{"num_hidden_layers": 16, "hidden_size": 256, "num_attention_heads": 4, "num_key_value_heads": 4, "head_dim": 64, "intermediate_size": 1536, "vocab_size": 1117, "hidden_act": "tanh_gelu", "norm": "layernorm", "norm_place": "pre", "norm_eps": 1e-06, "positions": "rope", "rope_theta": 14600.0, "rope_fraction": 0.75, "qk_norm": false, "attn_scale": 0.125, "bias": "none", "tie_word_embeddings": false, "parallel_block": true, "init": "normal", "init_std_qkv": 0.0312, "init_std_o": 0.00554, "init_std_up": 0.0312, "init_std_down": 0.00554, "optimizer": "muon_variant", "learning_rate": 0.00799, "lr_mult_o": 3.0, "lr_mult_up": 1.33, "beta1": 0.95, "lr_head": 0.0116, "max_grad_norm": 1.0, "warmup_steps": 200, "schedule": "cos", "final_lr_fraction": 0.0, "batch_tokens": [131072, 262144, 524288], "max_seq_len": 512, "doc_mask": true, "train_tokens": 1360000000, "max_steps": 4468, "dataset": "wikipedia_en"}
Each number is 50 + 12 x the weight over its row's rms, rounded and kept within 0 to 99. Layers, rows and columns count from 0. The size before them is the row's rms in percent of the matrix's.

# layer 9 MLP up, 1536x256, rms 0.244, rows 1053-1078, columns 128-255
107:23 52 57 55 45 51 35 32 36 39 62 52 55 72 71 67 45 52 38 38 40 49 67 60 34 47 73 53 42 43 40 76 40 78 62 48 61 51 71 45 53 31 15 50 44 57 81 54 52 48 52 43 52 55 53 62 65 54 36 48 46 44 52 55 63 54 44 59 52 44 53 62 45 55 48 61 35 51 37 45 52 45 59 52 41 44 51 42 41 54 61 47 46 38 62 50 30 35 51 62 51 50 54 30 54 40 53 70 60 46 57 27 57 39 49 51 55 64 51 57 58 64 52 46 78 46 45 54
106:71 37 59 30 64 57 27 49 49 54 50 49 36 46 64 49 49 38 48 51 43 62 58 48 35 53 55 45 55 80 25 62 40 51 33 51 46 42 34 40 55 45 39 79 65 45 44 55 50 58 45 47 52 55 54 25 58 35 72 40 68 56 34 58 61 51 58 25 65 50 17 18 50 44 17 43 65 54 57 48 69 59 42 57 71 60 22 56 68 64 42 41 40 42 52 59 51 54 53 45 44 34 63 54 59 43 56 49 41 46 68 51 39 37 48 45 68 46 48 51 57 35 49 36 39 38 59 66
107:62 60 70 60 34 29 38 45 53 47 52 72 47 48 41 51 51 36 70 34 38 59 45 47 41 61 51 44 29 91 47 43 30 72 42 39 59 39 51 55 52 55 54 35 56 53 56 54 42 63 49 53 44 43 64 53 66 54 56 51 52 67 45 41 60 47 59 35 47 52 69 68 61 55 45 60 54 62 48 42 45 55 62 53 51 44 71 30 54 50 48 65 45 59 50 46 44 41 42 39 51 59 60 46 61 49 55 35 60 49 46 49 46 26 54 18 43 55 69 47 34 20 46 45 52 46 48 65
091:53 63 70 26 41 65 45 59 45 35 70 51 55 45 60 44 50 42 48 49 40 85 45 52 62 34 47 62 44 47 50 54 83 76 50 37 65 60 51 71 60 46 52 51 48 41 34 26 56 45 42 41 52 53 44 60 49 81 51 55 59 39 49 66 57 64 61 68 39 44 66 48 47 50 55 33 55 50 67 62 32 29 57 28 48 54 46 55 41 34 57 68 53 61 76 48 58 48 49 49 52 35 52 58 49 57 66 42 57 48 47 74 38 36 33 42 65 53 41 41 57 46 42 51 44 38 21 58
092:72 38 48 22 58 45 43 67 58 57 46 57 37 68 51 62 65 34 49 32 40 46 42 68 37 58 71 54 58 70 48 67 24 49 69 52 53 64 55 37 47 71 45 32 55 29 67 51 42 46 68 32 36 46 44 44 48 45 27 51 63 41 41 38 46 47 53 52 71 47 69 36 58 53 44 52 52 77 42 67 43 43 63 51 45 48 40 39 56 57 59 61 30 30 46 52 66 54 52 57 56 57 50 43 49 37 52 61 43 48 34 60 58 26 24 54 25 41 37 67 48 44 48 57 64 27 50 53
103:51 29 46 39 47 42 28 84 46 46 77 34 46 50 56 56 46 49 29 61 45 50 41 53 52 52 52 71 54 42 74 56 53 59 42 38 51 76 38 54 41 41 49 61 70 16 41 55 45 47 44 35 37 32 66 40 39 51 52 55 57 22 44 51 63 62 50 53 35 49 42 35 57 33 37 40 36 59 53 55 55 28 52 60 34 44 30 27 63 37 52 65 44 57 65 53 51 67 41 61 46 33 43 56 62 53 51 46 39 71 48 53 63 69 36 76 55 52 53 39 66 67 73 48 48 47 67 28
099:77 68 43 62 46 69 31 56 35 68 65 43 49 49 60 74 49 59 53 36 33 51 56 35 43 61 53 37 81 56 50 34 44 66 64 51 50 46 50 58 61 40 69 32 41 55 48 36 42 42 36 61 31 50 42 47 40 40 34 53 74 55 54 42 48 39 52 55 47 48 41 60 62 57 42 52 55 57 64 59 37 48 42 33 48 47 58 61 34 39 68 40 43 63 38 35 40 43 42 45 17 55 69 30 69 52 58 44 67 58 60 44 45 46 56 64 57 43 55 50 37 43 28 43 64 33 33 59
112:36 49 56 56 49 45 35 62 45 35 54 42 32 36 61 48 63 54 34 31 33 38 57 63 61 57 47 35 32 45 52 48 28 45 54 70 51 53 71 61 57 46 61 71 50 58 53 50 60 56 40 55 46 41 60 46 55 41 49 45 36 46 45 49 41 52 38 43 50 42 55 40 40 58 43 25 59 63 62 56 45 36 36 67 45 48 31 62 54 33 45 49 57 73 52 38 63 31 47 67 47 33 55 56 63 73 41 47 44 44 49 52 40 68 31 76 47 42 64 49 49 50 62 37 46 71 59 51
096:52 59 42 45 43 56 37 84 41 45 56 56 63 63 42 47 22 26 59 41 63 36 51 44 25 60 53 58 49 27 56 54 49 49 60 36 62 53 43 55 67 64 49 86 48 63 44 81 27 44 48 50 62 60 46 38 36 57 45 60 57 81 29 48 59 38 33 69 67 42 44 38 44 48 50 31 59 49 33 48 59 48 35 49 54 77 39 23 34 29 52 38 52 48 41 46 60 56 70 51 46 38 54 42 49 45 69 49 36 51 42 60 48 60 41 65 49 72 70 43 82 44 54 62 41 63 56 58
100:67 51 56 68 37 51 40 75 58 58 59 47 38 62 77 55 56 45 46 32 47 54 68 47 58 63 67 62 44 43 59 34 58 46 45 57 25 68 35 42 55 16 47 75 60 54 53 53 53 64 59 37 46 48 43 42 53 27 66 48 54 68 46 69 48 41 52 56 55 43 43 63 56 43 61 45 54 40 28 45 54 56 36 56 45 54 52 37 42 29 54 41 56 55 59 54 31 71 59 49 67 53 37 40 32 49 30 54 58 62 47 47 43 46 56 43 58 58 48 63 30 34 65 73 46 44 66 58
109:62 28 45 67 31 54 74 51 46 48 66 43 65 61 22 48 43 54 50 38 32 56 57 52 41 52 44 31 42 49 54 61 63 63 48 63 48 61 63 37 28 61 40 59 26 40 49 54 45 53 42 48 54 70 46 39 64 26 46 52 55 56 64 58 33 44 60 69 57 55 31 43 25 68 40 62 63 47 47 63 42 71 69 56 38 39 28 52 51 46 65 48 67 36 47 68 35 39 36 51 54 30 46 58 33 58 35 53 75 50 49 68 55 75 51 41 45 39 59 55 49 42 41 39 56 49 52 47
102:46 60 47 45 56 33 42 57 49 52 51 67 40 66 54 45 56 56 64 58 53 57 76 45 66 69 56 71 63 61 71 42 43 27 46 53 50 50 36 51 43 67 24 46 58 42 40 48 55 43 38 59 42 52 51 55 38 47 45 39 55 49 31 46 32 60 30 48 53 47 67 62 45 24 35 61 49 51 66 56 60 54 67 65 59 63 33 47 56 69 38 36 45 73 37 55 52 31 44 61 39 56 48 44 54 54 46 39 61 56 50 42 59 62 41 38 38 62 70 57 69 74 47 28 45 50 61 49
101:54 52 42 37 55 27 42 63 32 55 38 67 51 57 41 59 48 46 60 64 52 48 68 49 41 57 56 64 70 49 38 33 41 50 40 47 64 69 50 35 60 31 48 36 45 60 42 51 69 30 43 52 49 34 60 37 60 55 47 72 42 38 50 69 62 61 35 38 55 54 39 47 40 42 64 46 64 58 68 59 49 27 53 31 80 57 53 51 41 57 64 54 75 50 53 56 43 66 51 38 39 49 50 23 37 67 35 32 51 57 15 55 41 29 28 64 30 43 21 61 42 35 50 54 54 68 49 47
095:53 55 55 36 35 42 55 51 57 70 68 50 52 31 31 63 85 34 51 36 45 53 55 48 33 44 57 48 37 34 65 59 52 37 49 46 61 44 63 42 57 43 68 36 46 35 47 53 43 38 49 49 47 47 45 50 28 42 42 66 40 28 47 65 44 53 29 63 68 44 40 57 44 61 42 81 57 64 31 36 23 52 48 48 63 55 37 56 44 35 41 75 53 66 58 42 51 43 54 50 45 41 63 68 40 84 41 56 35 67 50 31 09 47 60 51 42 46 45 37 68 69 35 54 47 61 47 50
105:49 48 23 63 71 46 61 45 36 58 43 63 39 66 50 61 54 66 47 33 38 33 59 36 49 50 52 53 41 61 43 53 40 57 63 56 50 50 50 43 42 50 61 45 40 39 55 63 66 24 55 49 22 53 32 45 38 70 49 44 60 50 44 45 72 51 49 46 42 60 58 38 53 55 69 52 54 72 51 54 61 33 45 53 53 46 55 28 44 38 61 55 10 46 51 57 46 62 45 57 60 53 37 45 26 42 73 66 75 25 32 39 43 37 32 52 69 48 51 47 51 53 49 27 43 43 46 64
104:47 51 54 50 40 64 53 32 30 56 48 48 48 49 46 55 56 55 51 52 55 38 52 55 36 47 60 78 56 67 38 66 53 40 59 43 47 53 44 28 50 43 49 66 36 62 42 33 59 67 42 75 55 37 47 29 63 33 67 57 47 34 55 39 54 31 64 56 49 48 62 57 56 54 44 62 44 55 43 55 31 60 20 33 40 43 51 56 57 47 41 79 47 47 58 53 49 68 70 48 68 49 50 67 55 34 36 63 50 46 24 52 36 59 46 41 69 70 67 49 54 52 50 60 49 50 63 57
108:50 53 53 67 41 36 49 51 53 29 70 73 45 49 54 72 56 70 57 52 72 48 62 44 52 51 45 57 55 46 30 57 50 48 46 48 56 51 64 53 55 61 79 47 59 57 51 68 51 48 60 77 52 38 46 54 56 26 56 74 61 55 58 59 38 55 61 40 42 40 51 49 26 37 59 44 33 57 49 44 59 62 84 23 42 46 57 66 29 37 35 66 26 50 78 75 41 52 58 43 67 43 48 50 52 47 53 43 56 40 44 74 66 52 57 56 63 41 66 62 35 51 59 27 42 38 48 59
106:48 57 41 62 47 50 48 56 57 67 30 59 62 55 66 36 52 48 62 43 64 60 42 36 51 40 46 45 52 64 27 50 39 44 42 54 32 46 44 29 45 40 43 62 45 54 42 35 66 59 47 34 55 72 29 30 52 45 46 40 52 47 56 52 58 57 41 58 41 69 61 64 55 64 50 39 78 57 51 49 51 62 55 28 49 31 41 42 45 50 39 41 51 66 61 45 50 79 43 37 53 70 37 30 45 62 41 45 56 74 44 37 61 39 63 59 43 52 43 46 67 54 60 44 56 49 31 60
098:63 58 56 60 68 60 49 45 57 57 53 52 69 50 46 54 62 55 61 39 54 67 48 40 42 39 53 63 37 79 49 55 62 42 53 53 46 36 46 66 49 42 69 51 36 62 44 52 65 60 64 62 45 21 52 39 50 39 49 53 46 36 50 47 51 53 43 34 27 19 67 60 37 39 39 49 58 56 52 70 40 56 41 44 34 58 50 51 75 56 47 40 47 55 29 48 48 42 46 59 38 58 51 34 51 42 40 54 73 52 53 50 47 46 51 38 27 33 46 72 52 50 51 72 56 50 41 42
095:38 42 55 39 56 53 39 51 59 35 47 35 58 44 51 67 53 43 84 54 59 41 58 50 54 50 48 64 55 46 56 50 32 46 45 46 60 52 41 67 60 43 37 46 23 53 51 53 64 29 28 50 57 54 50 45 49 50 47 22 52 41 70 54 44 35 43 51 71 43 46 49 57 71 39 73 58 57 45 46 37 65 50 44 39 67 65 36 42 54 36 57 23 59 37 89 54 47 44 45 52 59 56 56 48 46 28 59 51 41 59 53 80 35 52 40 33 43 50 53 63 49 60 65 48 46 43 47
092:74 63 40 43 31 39 53 67 23 57 38 50 48 51 53 47 44 39 30 43 37 69 43 28 50 43 31 40 58 46 56 60 34 57 78 50 22 33 72 39 46 42 63 43 49 37 68 46 39 49 58 83 61 64 37 45 38 40 36 65 50 47 53 48 42 54 45 35 54 27 51 37 60 66 70 42 45 34 38 43 49 63 33 47 53 48 29 65 41 59 51 42 63 35 47 64 38 48 56 61 50 35 64 52 42 27 66 51 66 63 42 42 74 58 21 64 45 60 59 38 62 46 30 37 54 61 60 36
103:56 38 62 43 52 40 52 68 32 44 44 43 41 49 52 38 55 45 74 40 50 61 51 65 53 37 54 42 38 57 55 47 25 46 41 30 50 39 36 41 42 45 55 46 62 49 37 41 63 39 41 59 48 53 51 59 65 53 35 57 49 66 57 49 61 52 63 50 44 43 43 58 57 62 54 39 41 56 45 69 65 44 38 71 53 36 63 43 24 46 43 28 51 47 57 46 60 55 54 39 46 75 53 65 36 51 53 60 77 61 40 55 38 35 60 78 53 47 58 53 27 40 46 35 52 45 57 33
108:58 60 35 40 77 23 47 46 52 44 47 50 53 57 64 61 33 75 44 47 31 39 66 61 46 47 41 46 41 45 62 51 79 51 40 56 80 54 54 59 45 52 57 43 55 37 49 52 60 47 72 74 57 40 67 59 46 55 52 54 61 55 44 53 56 34 41 42 20 47 58 46 44 67 53 57 46 20 42 58 28 41 56 47 62 62 37 56 44 40 49 76 28 45 51 52 35 44 56 54 36 69 54 15 38 38 63 56 42 60 42 53 31 42 46 42 66 53 35 28 50 35 36 55 43 36 41 35
107:30 61 39 60 44 41 53 29 48 36 51 49 73 54 14 58 78 49 57 48 53 43 67 63 34 68 47 45 56 55 59 46 59 54 44 37 52 45 46 41 47 52 55 43 56 28 65 55 34 46 64 41 60 55 74 52 50 43 27 49 63 41 42 37 62 27 58 63 56 54 66 63 56 67 49 66 54 75 56 49 55 44 55 43 52 34 43 57 56 48 61 42 41 56 39 45 60 57 53 42 32 57 62 66 56 41 31 51 41 47 43 67 51 57 58 42 54 33 51 51 49 47 35 43 47 41 44 40
096:38 83 59 68 70 66 49 50 56 68 57 28 40 49 70 47 39 47 29 50 63 43 37 30 69 59 35 40 57 60 44 49 36 55 35 61 33 54 49 57 73 59 61 36 54 08 36 57 45 56 67 47 46 45 30 61 66 54 76 46 45 61 38 49 56 31 49 59 39 39 47 51 39 54 48 59 47 50 59 64 68 53 39 32 49 59 44 47 61 31 67 59 50 44 71 34 53 56 57 62 37 41 58 58 30 29 52 45 28 33 70 50 55 48 70 62 49 36 41 32 59 49 45 51 48 70 61 54
100:59 28 63 62 54 49 33 57 42 44 49 34 26 75 54 61 77 45 54 55 52 68 61 48 62 51 55 64 34 66 32 70 53 52 33 33 43 67 53 42 47 45 59 42 43 53 36 56 28 62 51 52 43 49 53 49 46 50 17 59 50 36 45 57 56 38 47 47 56 60 34 54 41 62 79 58 43 51 55 50 59 52 66 30 62 48 67 75 63 69 58 40 40 35 60 44 47 38 58 50 50 62 57 66 54 67 38 54 27 58 57 48 49 53 43 46 40 49 55 44 45 47 65 51 40 44 62 67